Weights of a small GPT-style language model, trained from scratch on English Wikipedia.
Size: width 384, 3 heads of 128 (1 for keys and values), vocabulary 16384.
Architecture: normalized queries and keys, capped logits.
Training: a variant of SOAP for these matrices, 613M tokens, 4701 steps.
Each number is 128 + 24 x the weight over its row's rms, rounded and kept within 0 to 255. Layers, rows and columns count from 0. Numbers have three digits each. The size before them is the row's rms in percent of the matrix's.

# o: layer 2 attention output (transposed), 384x384, rms 0.128, rows 64-90,192-217,320-345, columns 256-383
# v: layer 2 attention value, 128x384, rms 0.135, rows 65-90, columns 256-383
o64 100:124162109127148153173129128118064157143118132132078105115132095119116106105129087152128119141114104124129080132123113149143141116142142132137124101080132102129143120144096096114153128109142127129155140130112148090108122217139109107133142104161148106135143137121093141142124112146117112160117189109093175107146152100125126123124122159139144147156161090120089154122119141170082114149125
o192 109:107113128128170094136138111133162159117150107156128123134089093153127154195122176105101139131157124194141144152138123084138144170118105102099098166115137081123116140141140168098138148121121116113129107154122081155140141116115085132139152117079166150134160141182159096100116171111119134140177107160144137119107109135149109142117161129130136111138116164089130122150170120097155169157137
o320 092:127152132126106136116123138135121115128140102145130175130142147083148101113143103119174110107121146111103179068110148123096114135120168115160165154139129134162133107108121131129119161139092129170119130170146146108103136134132140167130134118125079106125102142101116112124150099108094122120129125127133096107175107185142136123157071102137132156114155143131094153143138150151152119103154
v65 103:128127116148135124164122108148106148167127132119116151139124068143133151141126131100169173136088102103113085120136150117128069129121094121094141128102119125120139125070172125125106108143149157119151118166115152165141176158123162090090126137125106123197130100146137141146143131149096146097114122147158143137113121114113163149086093119131175147160117144130144124156131115099099160082104
o65 095:148130075127132106125116074099119128133159152157133135143106113112119108103138148132134133150099133141161151153120125149150065120150138147148114077120109124169137100086116129151138123104077100116129130208168170132151143144145139146118124146106154121182098117109136120140161151091118098120112094083138126079123113097166114131118127130093117143102106119180093122139139094071117136140111
o193 111:108114178128169146122125130133164125114121156126118163136111161151127136159091125121132136152112104119105131096140134145120167093134144112142149151134139121086109141126161133122156124142101115142090160116142120139168145118136129112152183103087123155151143132174129163131089110124137127103122099115125140120120121146139097104103071188154114086102108112125162101169119143159142107142195
o321 099:100073142106136139155135167081148124108126139117115128119119108088128143128183146094128101127125137119149097117115120108142117123116101098080112176128155149130099156151130121131150125085125158117133108121056145157110111185106135118136109118173133111115154119102113126134156149137165182144122138182128119127098116134096131163121159098137199121168146139098102143110123158134139100126125
v66 099:111151133094147133075104138171146124148116131106140122120084127082077132104131113127134111125098127114136093092163128106116162117112102164145175158170159140122118149126120121156139152098155149140177069149122153146143124117125156099152062118121138084129100142121119122125090084116111115121160137142108103157135133155146173161134142173146129135108071130150114099133142164123132138130125
o66 098:131122139138143131120139091164139130119153140134151135155093112103080081082147136102151131140152174147141166094070130095133152165127122107154126116111123069113117158129138123136147107082094111123140110087111138144154109102132113127153108117099129111111103166105101100101151114142100138138106154144142112140160142109154134133119126133167107095124129131106075155214153081135132128132143
o194 099:149148129148085158113128170123140134163113120145132140103105161153164153148110144148141145106129105129136120125128080156149115113132155131157097147155141126089115101101165131115128148135131135143163127121131128129111128138177127132170113129111141166111103131145139156141141147118129090142115115106110107149149114128147161126102153113140119151121137133134079056093100186111117130125177
o322 097:103130148108144120145139120133132155114160135126162128143114117084129154116164131140097088156154109105143171126189143116085131111157083113132163101127091142176171124144079148116123124122107136134107142151121104102143100142108175110126119123163139118160207127086094104116103093136159123137159143123161130131093135126131120156175105095133139131139138156116166188099124181129117123118159
v67 103:118101087113145137140144119149150104111126107122121094146126150102155147116107112133154112164164130092143107145150119111119112133109135076083123101133155148122120137110114083111130121117124155152167118110116146184101105151112159109173139106110137142118117094172125148093127107089146111121112124156125119114113094085119134126103121101129107132095122137127124141121119151138162098145132
o67 100:085134105130099102133130149096096150107119098116180093101138093089137122143148096120139100140161088149101109149135102107139135110102149141174164128106147186139158135143120131125133118131111152134144135123173130133148117128156164132145158147094152124126110114142133095138106131146116119130096136148141168105100155133094116095103150116127083134141126128100132137144137115127155098120160
o195 105:169087148115151143146132125134123107142165143102118148114136117185162107115125138123135160105154157096180145146127179129142112148145118103135142139157130074147133081139088096106103142129135126107143060093150140129108124119136113092121152085107122107136104122117157159105189145100139121103136136140121092153102173151117116146129114121143143143103114156117129122155109168134143130139097
o323 104:130176155115127129104134096181129105117105151141124124157120169124111136128160164131143109128156126102114132101149119107103141112116119105147133133152123125096108148111115159133148167102163173151097158133129171130083153102110124109145077151165113165189153119099131113135121120117169116140186146082130111148155113106158184129167114154135163125128121105125126129084111120104091145125142
v68 102:167117084127090106135086113122073136109145132169167134130138172123110166152158120133140125138129127159129148137098076122119157145128072114096148127156103118097126094148126168099107094079151107135127138127117091117130113155129134145120142140157117152112109162100120120111121109103136112153106160132197130145118134129085114117113131172124123158148111106129127109151108138129149142078129
o68 098:094146111126112086125070077158114142124098125155189097114141154137117153131083154157168098122161115134146112127095096146136130169147147106131166112151118091120143143140119132108102098120159058129147133128095125114159121129138119103110137145099148142100118128144153142091138135159111141123100146118162133154164137126125137147109159084113127103116115119066113153135146116139108135142166
o196 104:159135154142164121159095112122179124152090112132121130142150119148107128120106110096151132110122112121133146125172122135119162109129133162164127131180126143143148126122133144096140155166094150135098147130135132145129157146154094151078105129143147142124120124120115111149130132118122145153151154099111102103117117124117102113111129155160135085100120135124148164130100110110100116157117
o324 099:158097096096146165112162186140141176128133150147130113114119124087134105148169111141094154096133171101104144173143158106130128125109138102120151139067173134144104107104133097110140098117095117042112124159133144109177117116111158110144114085125119120122138153100111112133118134130145091122096109131133134105148135147132130098160115130089106132187110120135115133139113138142151114082129
v69 105:105179091136132174153108151133130126081125130160113135132116163134145122147055134103132089170126106147105157131125128117138134198138164096125112139148142147115152105134137107134095106143117133100132111072120086113079182144134157149138141153164093157095177116130135105126161129122144149115140116106090154121160114123200104149145095176150115104147102085114099120173146063090131142115130
o69 103:119124133142151116159120102138139099106090132146128128136125133132148121096139118144122178087122122169086094139112131153112113103123109129155154146080134121129097153095168086152145150111148156129133141123102136126110141122098144141134113155117144154142130104137098134106120137124111151134163175137123136166135136138179122089165127151119128117136101151105136101150103140075138120104175
o197 105:125120153118113102135138150083132153082168114154109172093134139081116139108132104083119104176164118134176142093080098140136121120146112124131130160113100121127106107107105108137076138163135129109120167148156130110134153179138150128080100100114095140110125152107134098134145092143155185116128097144143128152136114104113105114131122122139095125163120144150103140130164142150113150127158
o325 101:092148113128137153113112123119134133149127142101133135148129129113116126149144114128164098112138126100139144128159145110119140161127156130131113132143144156120151117161119128104163103140129134126166096143134112112165106098109079093192124124141175156151135135141125129133139133121094132132119113116134117097120126124094118155130097118120102119119131114110100146110108091189115094126114
v70 098:101140101151111125125127148118162118109080100101142114136128123138137111092135168113113127154153105097143099097139141125113131137092123136118131137112109150077136116170152133151165130130100125112142060145127112175117128131102151095161113107135170132145105111105116135156115143150098155115138138127141149172125067156120118132137106131153126130153128128090155117170162117195102133129134
o70 094:144074101101133134141174110128146075149104158113117134143114118127172142053147122163138175177144145139088126099138109094140090148160071153129127150107155158139147104106151120141127081093140122156124144144132106129109106152131087107148137128093152137138097113142148112118121135098106141103166126108117134158163088088117120108172145099121130126176113092146138126105094107148113136090087
o198 101:130167127149134119088094082170148150122127127102099119131125098146144171177133130097124107111140113110159113154130108151118139135092126161171123118178082092128142118123113135143128174141151132152142139118136151131130128136148107152155152133134108152116135179123140120129152120112153106152106122117167118163098113186109096150106143147153143098102153096124168130156149147116111141143141
o326 100:092152103145143132155115128120106125121134110132151155144135133094103112167109147119105107065095136122118160136125200105127123124165138081107124142082115140097137137158107113140138145107128089139101095128128136105143162099129137103104132130151099115164147123105087134127120166128099110093096175121105145140112118117139108105113124148118104112179092203115133137106124101148140116153141
v71 103:085183156140158145151080113124197139096080077129091123132112125121143134145138110094144188120107120079107125158144164115125147130083116126135130068081102134145103142120145160146120109129189098135117147154131143131142137105117141163161115111087127131107125127166109127153126099108114168096136165153101191136142115163146119088119135154114121114124163110108131173142146113113163138131115
o71 101:092173115139143134152075133129114116142069135135119134165112130125132158124150103094116093123121109143142165068069170131149089134133136122125108120132093129110144140086105150163172148117078110144111119150077117140149101112142178135115130115136109124159106152117177153148150126127113108102131120079140143092148132158145155138129113173118143116087150146109104128148137143110133080128110
o199 105:145121137114122103082192149142165087084189126120159134129121075148125114105094139105109129093171108061122091162095075089110121122123104111109085138122156132122160151138144118126100145145148147099123119148129148156117136139127148138165086129118107141139134122181152127194103131161142139153127117163142171154114134086105147151124148083138117137164095145153125113139137102137148154113116
o327 101:120111150160070181167130132148118175122088182130103097127087141154149169147127141150128151140108158112125107189153143104123160133149124134130155136158095124137095130128155090117109116128193141130123111125108137113138162137109109107073189164125134081091125105115115129084143155055133121122143096172137102157118134126160103135104149147137124159122097127111147109134145168163112138150108
v72 101:132158141079095112101104122125151160134145132109089126116110126149106170069105108131160123105127122156126160088079092094189113138121121137142101085113156109215156118095101130143107107151150115117123083170129171125126148137117134108156127135167121120135089113117110148156131178114099128138159122123143119140108121088134121105133107149105133115152164153118099079112126151138138136105112
o72 095:158142126126094178102082129103123145102149114109115128149137103115167160132117173155145135148091111159160144152111100125156110090112117168140128084133145123143140128118125095116108085099139128173150120118168112130119093142163099138093120110143097103168106130096145102116134132161139140122100147145129135136128104135095088135126146154136126160146113136072137142106148115115085109123137
o200 097:082097112128102128101120125127130125141100140116154156123107153177098119170102100124088135128137103145113110134116179167088116108149145063176143146160074108144116082137132099122105120115118117159160148132129122133139105105130146154095138102117211122111122091162117183134101130110127103152118120100107100094133130123107171163106115142162166069122101126130136128112161120164139111106134
o328 102:112141142081136113121149152135155152105137141131125082128138107127123151106121134111130105106153147113097119116140127087123134135119155180140120159104132100132109125113109137140125194119084121106101140160131131101122102131149136112164217104084102197117118089100098099125118144163171162132137122138166138163138172130166086139150124133146137150141117125173091063128116155118147153147097
v73 099:138087115108114108148151122116138108080145155134127105096115102129108161121113156106146154119165102123059107168102110117152100101114164089126107127093104120116140147141147143131136148135113131128149111151145162146153129143139125151136102128124105125145134122122116088127129146139112122115144125136120145145150138076162115148108116101130121144083118139131112100190164154151096128112123
o73 103:084126125104102080133160145134106120111100103103158085130148099094141157120102153181139144127170116117129126128127122161142137132121169128097138130096165075148154138174131083144157124136101079144107154129141140172141090154120098174092151124191132107177101123103155129085106130151084127134115101118176125093142119064128105119114142111130168127160135139140109123104091131156155123109138
o201 100:127178149122118144141116095171149142105159085150124145121116159103142103105116087120123097131105124133169128115112117122107154104150111128124143147114136125170095101125124136109134127108162117150169120187105151142101180125109141072133138108084089158124135137144122143138130073119143106086130128102123107115120142148161139133149081100094113086122147153080116118101119145096126126112148
o329 097:175077089139117107125116123146093209145105164124124110165095154153106092173116122127092120122118148130094133114142133127177113157119088110162119107121113122079104171137140149096118146145125113130153095073127088119127084106120133155144143098095131135131147138106119125141149157122143144113137111148151151174157089120127105133120127125189084141104102091157163101184134135128118122142118
v74 098:140133108139124112137092165096120113115144095115185114127100076142104099137113160156128121125111131132121128161165132148150127100132096131109163095121135118133133133079116153125123159125111132143148114140149112095128110114151138105112103119134124150131121169134152120120178126117124154150100122110140135105146135112122117132132152178153121140107100129141123131127122155146126106130139
o74 095:121109133137109095095113176182130098133077131114152122145113126149130126131108123138132140146103162186160122123133135147127143132082151141133169115080120073111086142124097134107143137144153108086081128106138133102132149144113128132140125160172117163138125156107138117146129124132105184094105102139070091116133130173136142117105108125135153107142143129118114100153137171159127155153128
o202 098:145145156148182139150142128096142167144144139143132114146154217148148120130147106104089125103136126093129145137127053164117100091150161084146111119160111137139137119120115191114122092133145148143118133101148160142129122114119156142100157140151142130149093121154133133108156154188111118162136115099160143123144070103114151147149142124162151163130117106113111139112128105104138110142135
o330 102:127115124162130152116117081132115097098123113166133169157104085110134084129113120123171128128177134116093126137117169078154187126106067129113158104082149134093147085113140130158125129144122108178183116134134150124117093094115115114130179106104076117131144112130140112132126146133102088107152087116146143155092141136119119149129123144113108113134115167186140146132127113127119151088171
v75 104:148122198118090157145124118090119089073142116145099154108146147140106148159128147140150115102122153116110152112142145120124116121163110143121151148150121069101116131141119159140078126151162090107138084129144123154106089145106104148188150160130142170122119132089116127114122138131117112147082097082099087110120127134151117170107112154134127132113135117115118146096103166126127148100112
o75 106:073125133160102123131102112185165149104110095143144136106160116176117126142147152152129153127128125174109166144120129142151124125150137149090134132112116102136155111131099175139106124132127150108134131127134133141163140131082141089079153153123146147096124137111115139100151113121144149171140144133143094125120069102134105127071146137165128131137106105139142165148114099164102134127108
o203 096:134130073119163111132155162078127140158103139159116094123123103131125155117129133105133130115171101136129139119140131106156140153142133102120145102110131129118132133102119120096107103108102114176137088135154142110122144140129152115166162131144133122145148081154122105115141103137153107116156100153142146149120173115128106097145171115142127080138129158168133161124179165084151165150163
o331 099:159091134109153154144113143166114171174138123109144117113140181124149128113078167092084104139079139090133084179130122151102098148119148132158126144180128161146086141173158118103120137145141115113099129139101130114173138087132146148118142183125099156157160149112150150139128136134117099089112170119103151127156142148109147128174096131101160162087132143128078082115139118168104136138109
v76 102:117091129155132154124154153138116112137149136142111141155119170120147108167188147111114140125091182122114124119111134117155116092110131110154182115116146128077084103148147107119150108126083126118142117132151117105151128137154158172115091131110158131094088145129114121125147116105147130087145173109114158092126185121109107105089151164096139131168103107143109136148104118145133088135149
o76 101:106156147116124120093146070156172085150131134121130143116149132148116114153146171149134163126115147118105128125155128162124051131128134129132165089120158129109128149093089099104129142141160157102103137089101176081098149144155128131136116136135149157148084109142117104126103125121134161130069151075115140097179151129118119197132141164139101099140161150140148146107140120123128115121077
o204 107:146134147106148118126140120133109136080161122163121132124166141131151130144091151070156178150111132091107115127131100107159142123099135088160108137159142137095071139170155118174120110129141107163152123126129095147185090143174129114106136143110127118118159176114133095101117110148100129163125125129137102120105148157138134124130109074122144087108100122135143134123136163107132097156127
o332 092:131120073110140116126123149142131134162107123107116136145102136105140155098109084138132096122150097159170136144105124128134105151133126135099113142148107136180131128136171186109109153137116143095133120153184108148126141109097141127151095146149115099106139142090140191135185100147148110096153127142134111167131098144128118107143115094123136149109122141116128084121093083121133140129156
v77 098:148132111140114169156127147155147098079141100167140105102086136107148089080166113100098144137131114137109092104079096140104104079177166136090104124070124107147122142125146117172141111097161121138135120157111116101134082133108094153141106154116139121136178127088150080121127086110096112098121091159114140120168135158111124134148147121138102163132126134105112157102099118077130152126157
o77 100:136072138179101125200177149123144183106107131072124107140136112107135134141125114113123168121151112140130136135136138133152111136113097102078143107145130108135185102114145131122113151142113141102081162108100117124137129159093179095140131111145086159128127149102147134116150159132087124158120146144089117123135184131101139100142138105153109120093163118115103171124147135121118113114151
o205 102:113138131111112139060096128151115115102119074186157143131138124135127107153184179131122111136108129116113098164113133111121186159108146139180103145122152136126109173154140145126141120121171105131153114108148128106115167094114148113122107165114106108148115120123115120136124113123094136103116160128113158190130134104171167160109115154101153155142126189109191112074121137119118126113104
o333 093:121145109144175110095154176094132092124149151157107099108102102133116140132114119153133102150118146119128143104198112114157100131120112120104172124109127131160108101134156115131080140166116152135123149142095163113151104121132078163100105168111172148065138130124142134080130089159152107133134129106167117124106134156109140159123118103131095114177103119104140135143108125164136147146180
v78 098:105105137130126125114075154125095096127124093090117139117148134070123148096096140106112180146116117102156159129150131130164149166131133121141118116161142089140147165135073146120112105115108124147143114138127172177186054124095103170147121098122169130125111104107122145140138133143110129104092097118163091122117148105147131180174101136122153144129124112092098138084140137176128127133111
o78 093:138090122133141127126128179110113134134100146130149144105150128093146155080130110090131085119109135137090167127143108159091127148146117095137075114107097121118121150122116146125124135137110129093154142105152150168192109139095118131153122134138159061153123115087082146131098144119136120131147097163144131155124117078160128124141140144130099095150115118137113105202149132121097109126113
o206 104:169146140109116138138079106121118156122147104164113139205122146142096111117137141163111130181126157148120095168117102131125151086160161141173118172121155138139151113138108160139130110090122125143128151119149100148096127093139147172112144071110070105140105124118140105145147137147114130145068146135138105095109126177112128107126086116151119159124084117110104178102137133091200137103154
o334 102:126142134151147081093174106110190098128164115086121110104141134140152140150096116173115142104167152119151119174141144108115140120113139112115170138128146158132133135131125143105097134181141136140101098129100128053132116127166065134081136184149124145159121183144151150111111116134145144125147131126105176154151138141118130137133143138118128113095167144132206135099144111153081108122099
v79 099:144117142131137100132119162114127132117131098134180108070099133166113149130154148136156147149141123150118125171107155092136096113154157112140157139166076091137162127111100153144169143080169166156118121124124163151079107100142129171131140135146103124112117095127165116136106119163147117157110184130171132171189130177064097171109126148152156089097119144152116153141083126133136113126133
o79 092:146110098132120129172125123130110135146143140118094107133123113083102148155113152120102107125143100141121140160129112115149136118144106127107165119139120123120136170151106099147105128103125098079087147144083157157118178126172133083161119154148138161156100158122169139112092123149141112115114168123147133129134119170135100152162116133121161142138115063135137148144129148149104098148146
o207 102:106131147127117100106093124122165151151107153104106154144108112136085112132096101129138123148138151097121089151125142115141148120105110121186142173153108076133127101138105159119137127143141124118142098133168150123156118120090154117129145102146146142122124160126110146167154144091148126070133097134140145140125153118116089104109132157104130085125169107151126131164125100105146132128163
o335 102:111146126104134122114159111102142116140092170131153134071139157142125131075162119096157144161132122115139133110104145134126134112116182161117096104131164121106107107171145134135125169106146147158121107140141164115091134113148141117129141109103089138070135095139115149121098116118136143154119143134073148108089113134127155124128142150150115198165106163147095122085122116084109121130116
v80 097:127167116117182136096138138121119132123108106131139140118146086145096103107099095121094140126124088123122086126154156153112163102121137120130113111224113122122172124121074110138086114171100114111111079146140145143099146098137107127096151134143123149154138118083115077142112133098124092144119142098135176133147092093152176155135099125088124125127139158109130164146090142109132127121149
o80 106:172144132111104109162121111138144142105089155135080147159138121081106111125143130120111118140135154133102112115140125110166219178126147151157144113153085135155117102136115126124121100134108117102100117109140152177142163097157106111164164151137110170109156140120130140142138100112138142114136137089167147123131143128148090090100143122128136128143143131134134144129156164136106124117141
o208 099:066129154117121140163133149096168121137133102122151122107136127172128123148136147122145127090115098119130130114122145138122094118091118161115134116105134153167113143140150136102121135123141137116110133078139143107156108157093144146087130138133116092144096116143089113094084133115089113143086135141108133128114138127131111142154110140138103120107125104131112080102122169140144135143121
o336 099:087142119171140161102123140090145118101150131112158125144125127144105142151140141100126146144126108135176114129115111122120143129148112100123119153102125125132134129157117095128106151100174142110134114171113068132099123119125147133093153082126144130127163119113127184124153114138095127114156115146146156136134079135103154150139138168144139127135130117087122166118120112153142088156130
v81 102:112160146115167134079155088166149104119117147124112120143143144133126129150124171165159119123122115139106126124135153129082122109164150098136096149075152119160117126146106124128155113136157138119125139145127107166110103088125136161080142111132113156103104135116138102113105084163136111124104086137118077099116162127126112173136110161138147173110128123135157149147101141081092147091166
o81 099:156123091162091134102130168137139166155084116120170145131103085156117144149175094140093114111114118147136089163140106144147190113103115128114180105132143143139146141171095130127126116152154153153119132139133088140132149097101143122157154120136124151123119104090148137053131120111098149149119083093159135141144142117125146133149132135119124167121126145143098169175105109109103172091138
o209 106:114100152153100140178145096143102111136148126160140152160138176126164103103087194166152136138095120126116152112104143115114060135124101142125105164124118132116125115162127139159136126111136101082175101128096102173084076138149148157140103139146142131119147149124110153124167181127150109137105150152137119120153147156155138101117135163143142157139130085160141129108131143154148100113114
o337 100:107157105109169076111122137131154112122126123106108099096089123079073127105134136121136122095155143099146143096131149125122150128161148098107143137104148095109108105114148100091140155189155154135132129144112107107169146168119137121088178136113136151108100110131127099160059090066116138128146167131087117125115168131094129135103144101145117105137147158134174124118068160146140102137141
v82 106:141149137163160102120101156103129081129077075108102148117087097169124144108135138113118116125109116125127169163124120132111132097104156180143128125123131139089095150103132096137138105131138146145129169101067143102124114116136125126076153106104107110129164132151092126117216115142126131146111142163131105143112151116116138117130111156094150130113140103114149112148083112143159135119124
o82 095:148117069106115119160144135108128121129118100111115128149145075177129123132129117106146094131117082092141151103117125141115118116099140123104101151139108097135108152166117133144149150096138089116094122143082099091097140120094121128152103122115134147128109141120124087137170115151130124132148080145074120151108134173150151124167143084135102156097107155128134128144157119129160141135143
o210 106:128130114116094124146158087133110074120122185154140135117125165148150155119172115097106101150125154118166106127141129105138134122117079075125130119098152121112136128155149167149123112126130107158097106100125162142139124164132113136142119135110144120134073108130124163141128131139136157106079117156130093104142141146140168103103116147125134116146121138197157121087148154174079132090150
o338 101:093103160153162128097124138109127130090150092139134105109171130121105132108098117134127118118123090173112117150125161124122122152173105148142151121151114137119118092106117085125119096143126142119113141120107141144103119106175115160136168132114066139150148156151176137121127136099123101111131141124125166104086118084114119160155079121093193143139126110116101131148108104106176093136111
v83 099:148141145125129135171140142127141161131136124144121103122098161160158145184115107085159127140096172136141118121136134138135124099139142146140117185097117113124155142131113127105100166140096128117178079113102168133152135086155114156130148114123123135141159134106153154124121101118120116098136152119145111138081160137141134119069119100120159100093086148196110050112127126156153161143128
o83 098:117126104133150081143177118114084107135131119167128128139149142178110155121142143111101109116110120139093131141126176108144132121108175129095132143157083124099103142157160104069149163123191114151152135140174134176122157150150097119131120128115157122120130147103148155155109153125128146123150151124139173163146131104121117109117134118119128116120149120114145141141111089118120105146123
o211 104:153147141185145149090108135130145111141122133134135084135123161076140072134143132092132171139122117153139138081162123112142135126147103131175136120128142090128158116117110139173118123139119138110145117107100099132127112146077174110155125137107096131142121120177116135096140122104135089117108096109095131134130125130111151156126108115169172149116138124110125110126159165138103095150179
o339 098:134121128106112162162095136120131154137152121090119126128108094120148100137111098138123105126096170145174080169099075155098119129095125124136097145125152163132141119122159102139146143124127100132119126122146168124080107113130106105104128113137159107103097176087121117103153099128129145101156161161125132120106127149159122102140113126088155135109121132146117148164122121164135155127155
v84 106:109093140155145109130104072143136143138162152088121157155128117160142183114096107147110154115137133122114132102117186133148138157080118163103133137132078132122084140135104117111139140140128126119144117134101114125139138178154136138151142110125133084152130149148119138102159149097130106165092100162105122135117187134106135136096081137107103134129079101125101107092131090142095127115128
o84 100:141101160128091183112158156119132104129122143110161152133159112168149153123092171132156112132138124145107150162152140151146166147127093147120135124102149125161135122116111102115150120144129151166097143148146146127112136143146110125098132120090128104149099112133129157149139120107144126102111106107121114100128119135120117184085178099137068148132110104152110149173147158167113116160117
o212 101:122101127122157096129123127139119177132139125128111108142150123135124078125112107120181089138081108095106098118124102146159090144138109110116177109097163137126171153127114143106108141119113105075128146109081109105143105112116117120142144135139149120130106125157112104139132085145119148128161136117125138129130086136112150124103129118114149128121098135099136131134135123131118118140130
o340 102:127141099134096097180108128150101094150139126125116107127118133117116150089155118098088154090130174135128159102129108146070083112131103151137108148148137139071121135118086116159101154144133126165168151101114167129129168148148159093122154113121113126136114164107114136127133185144122123180090112124093116131172144130147150056137109176136136118124110125098104114105120087082155138120094
v85 099:133080134123137130171151143117106124135131163137135058113128126136111119114165148148145113105131165100114160099145089107140129123137130122166090094144176145110111120094126179121128158097140148146126116138127120159140178116160168092100116107116179155131095117159180105115125133182115150156160115153149108103127129116109159131170159122151101076138142109123110134121121105096131150113162
o85 091:152090166145137121117142141082134116102158135130193140127148126113126126115165127127132135134156131148101149128127140132108101132115161157102142110144135163129146129120153118149129137122103140116147045140109092135147091111112096141097084137148109119081089130130101181131124103120156147097125089101087186124109155105149164140138149115130112139092132102133143141164107101114070087122133
o213 098:144144097123108138129096123140170114140089102154092130155138093140145143135156156128108132104097123112101111156120147081139155144104165082066132114115121139127134097106122120107121157141138105137165144110142150101100147141112152131126194109112166121129171127132131106159161134127106123146147148171172135175115120157152143107147109187070137159151123117105120124151143117075159139109114
o341 101:091131139107113108122106084126116178131129097132101122114086097135132101123096107112117147164167156110126162135129116120130131121120071168143148091135151115086114146152156200116162145134072105105090132159149136166169143098069111093114137078139104139157085151128145129102129102139182131100121114141107123121126091140085096149135158129170136148163126169109063142106162104130157151150138
v86 100:124101120101152111115118113131128123137136157108103149150116106079100176138175130133103121125125125083122120114144110108133148113141135109111146129136084117151154103106077114099129084148143113134118100155138129119092144088148169122178123120152157138138133130149132162092121116137135109089136082123123116143148123118099143130085115115110095149128148109138137108098114142138140125126116
o86 104:164129157130137094131159157145099134133127118114088153121155132138171133095138164134135125082125157115143160143115139120119119135147123112135153107098143139090116121121085119098072127162124133153102156120146112149129116102096139075090086134132133062152091133153095134104124090133143114142113112075126148108118139155073104135118110106060119090121143138088109144108111083123141099110100
o214 103:074152083133113088137131164099153078087132150144156113100099142101103102129143095163130127130135143119071166131158125167127150105139168155113085137108117129119153109102162091131132158130144148152105118143096129117125154128066123114193137137088132136116126118145123115130117160138097104093143088156146151101108119123158153108109211145175160119173115139164156151138126125143169131114114
o342 098:113122114141141165103130060107122118158101125101159116147122080121104184137120139118097136137098145135100125114121095116119146128096124142104081097120164084117134155105145178104144123111130127098165132116149168135121155113159132173104116117158100140178172154134100134118100108113098139136130127114117138141146107110150079146152133135115147134115093078132168112135117127145092103113151
v87 100:085123137141177102131141100134100091142105140125087087113150153172103097131107124118103115146158116110140162134171187139176144113133134121134158135122125127117154112118156149104098117126117114128095140100102105158158108117142106098132128138083150135185128096197077096139159121134101206102133149130121113100123145128094133130117135160133139124078131145109157112135088190161105133141132
o87 105:119118124131117094151150135118131163131104146157090127082128131129132142156120145164147106158146144137160160096171132153140156116114152118107088132136124108125146173103135135157109127138157142127096109112132075122102102103153131098130093147134136140141142146121124117119132108124134121111136126120074153120139144092102125128119110130161164138133136128128126162144125176105126133147119
o215 104:096120148121135121114118136148139167159134120118171083141152071121165116067125151104109147096065144146114139138138123109163129145123107090107146177120118144096112113155109170101152124076084141128159162124122170171170140117076111161120121089118151107136117105131165136101145137166146123181116144141144110139129095138130131168137136144145122150112117104189104100108104089134144096094128
o343 094:139109116116128139095131128148151128108171099136121138153066218144108100151138132139147124139155091108132123117121064168083152151130126139123114098111175137130136089185132093114119113128129135142131133119128105129124137096156124145172162135153069156146135146091132150147090197130124118093153140124147095093116133144123128161129128107110096140107137119099146153138156112165123169114119
v88 101:104130137119151148140084171164118123114144174154180127101096156146123106123167119143118177129087134118094093101120108135139142164097097131162115120120151090130104109083095105085128135144095124144132138127117127122145124139140135115139097149121126140103131167114103134106140125151132105093113155117130123111087096130117165155155126117101165093154138126109146130154112111161123125119141
o88 094:139108090117149150128129080102124162154154137098143117090130093138126135149139124107095146127126121079089126087127117109119145163096100111162143123153184110129135108103088153120103090158130120104133113102146126112120147136137128112068139118109117127111116154143130114117112154131110130153102155142090085148140171163087139130127121159105168107115116125095083166123148116157114141101100
o216 107:140113146123123169132151118165116091082173139113123152153123139138141146119151123125124112121173115100129115152167101129159114097133114105095120136114121106100107130097129104121180122083148145132123101142113127112123133108135139142143149148135169177168119094123162121167162091121142128110118082147137139145107124115150116138140071114138113124155102183118108090138110182138103132081149
o344 102:141115146131094105147113121191107138119094090179168084146115154134088096126084171130130100134188092171166140141110151166084164137125132136130116175133134126130103146123145103117094174122127124112120162145118137175153145115158122100170127102105127089104138147088127146129127146096159119135132164126119144107131118101133127127112136111135122097088155153139137125116146101127164129165146
v89 100:134089141106111071164088140110119120119113143118099133100113156139126121176117120093101125145112097137122136085167148123148142072151129165104112170151159133113166147156116162108125089124140114097122156120110147157116114103147122122048144143132130091092132137135133186075181096168130132100101097133184149098112114186128116084126073145128118188112107142134145118101195118110083162130122
o89 103:090115172154149108165134148115156133116056162097112107112143131155123079130074176157115104121138106128156134106116131129126144130115118177081121148140124124085115110122133161125115122107167167095135121113111151127093147156120100126162144130135108116129068117080093168133127117143150144155122120144099143121160127135119136086148151128123073119092154097099148108131147121165047114112115
o217 105:122123104132103153072123153082140081139152108088136111094139138111138186113150132120132115125130114154065117176170136171111165145119140105140165122103167113133180122111113136131101110166084126138123118113116132093165117155140112105128132144131130123149180132146163121126132133118148104098104112077101081130144137114105124186100106133134163162132111114150141124122092137111168121102151
o345 101:153131147111106109168121150145059121136188077175129150141135104130121111125117113133135115129124119092147135070130115145124123116110133119127124127138101092117126143122144138102158133138106132158140159134148131147093114090109144113122102080145133108130121145174122109130120116110141132138132129144162129133123103139172128093112103156124141093165116152098097165145170123129148114139092
v90 094:142079131128120143160106140137118151128144098168140152126119080087148133138130088111143138135146141145114102177101094139136118154128133145134101082141111074187127137138117154147088185203106100131121118154130150137131147141162126155118106130092125131151133126131113138130106092131140151136138156124143135106110171155141115100131095114146121140175108157084187087137137156134124127117114
o90 097:139147146145131150158145141128120122130173148103108158104140090102136123140100140138119131129111104134126145113113090131139130103140087187118131122134141116137144163153122076087162106167097079127128135177141113147134125123164117070117108132175106099133160123100126165150129103147129142120141142120093156108100166138111116156153125089143157119181116099112145086134128148134138126120128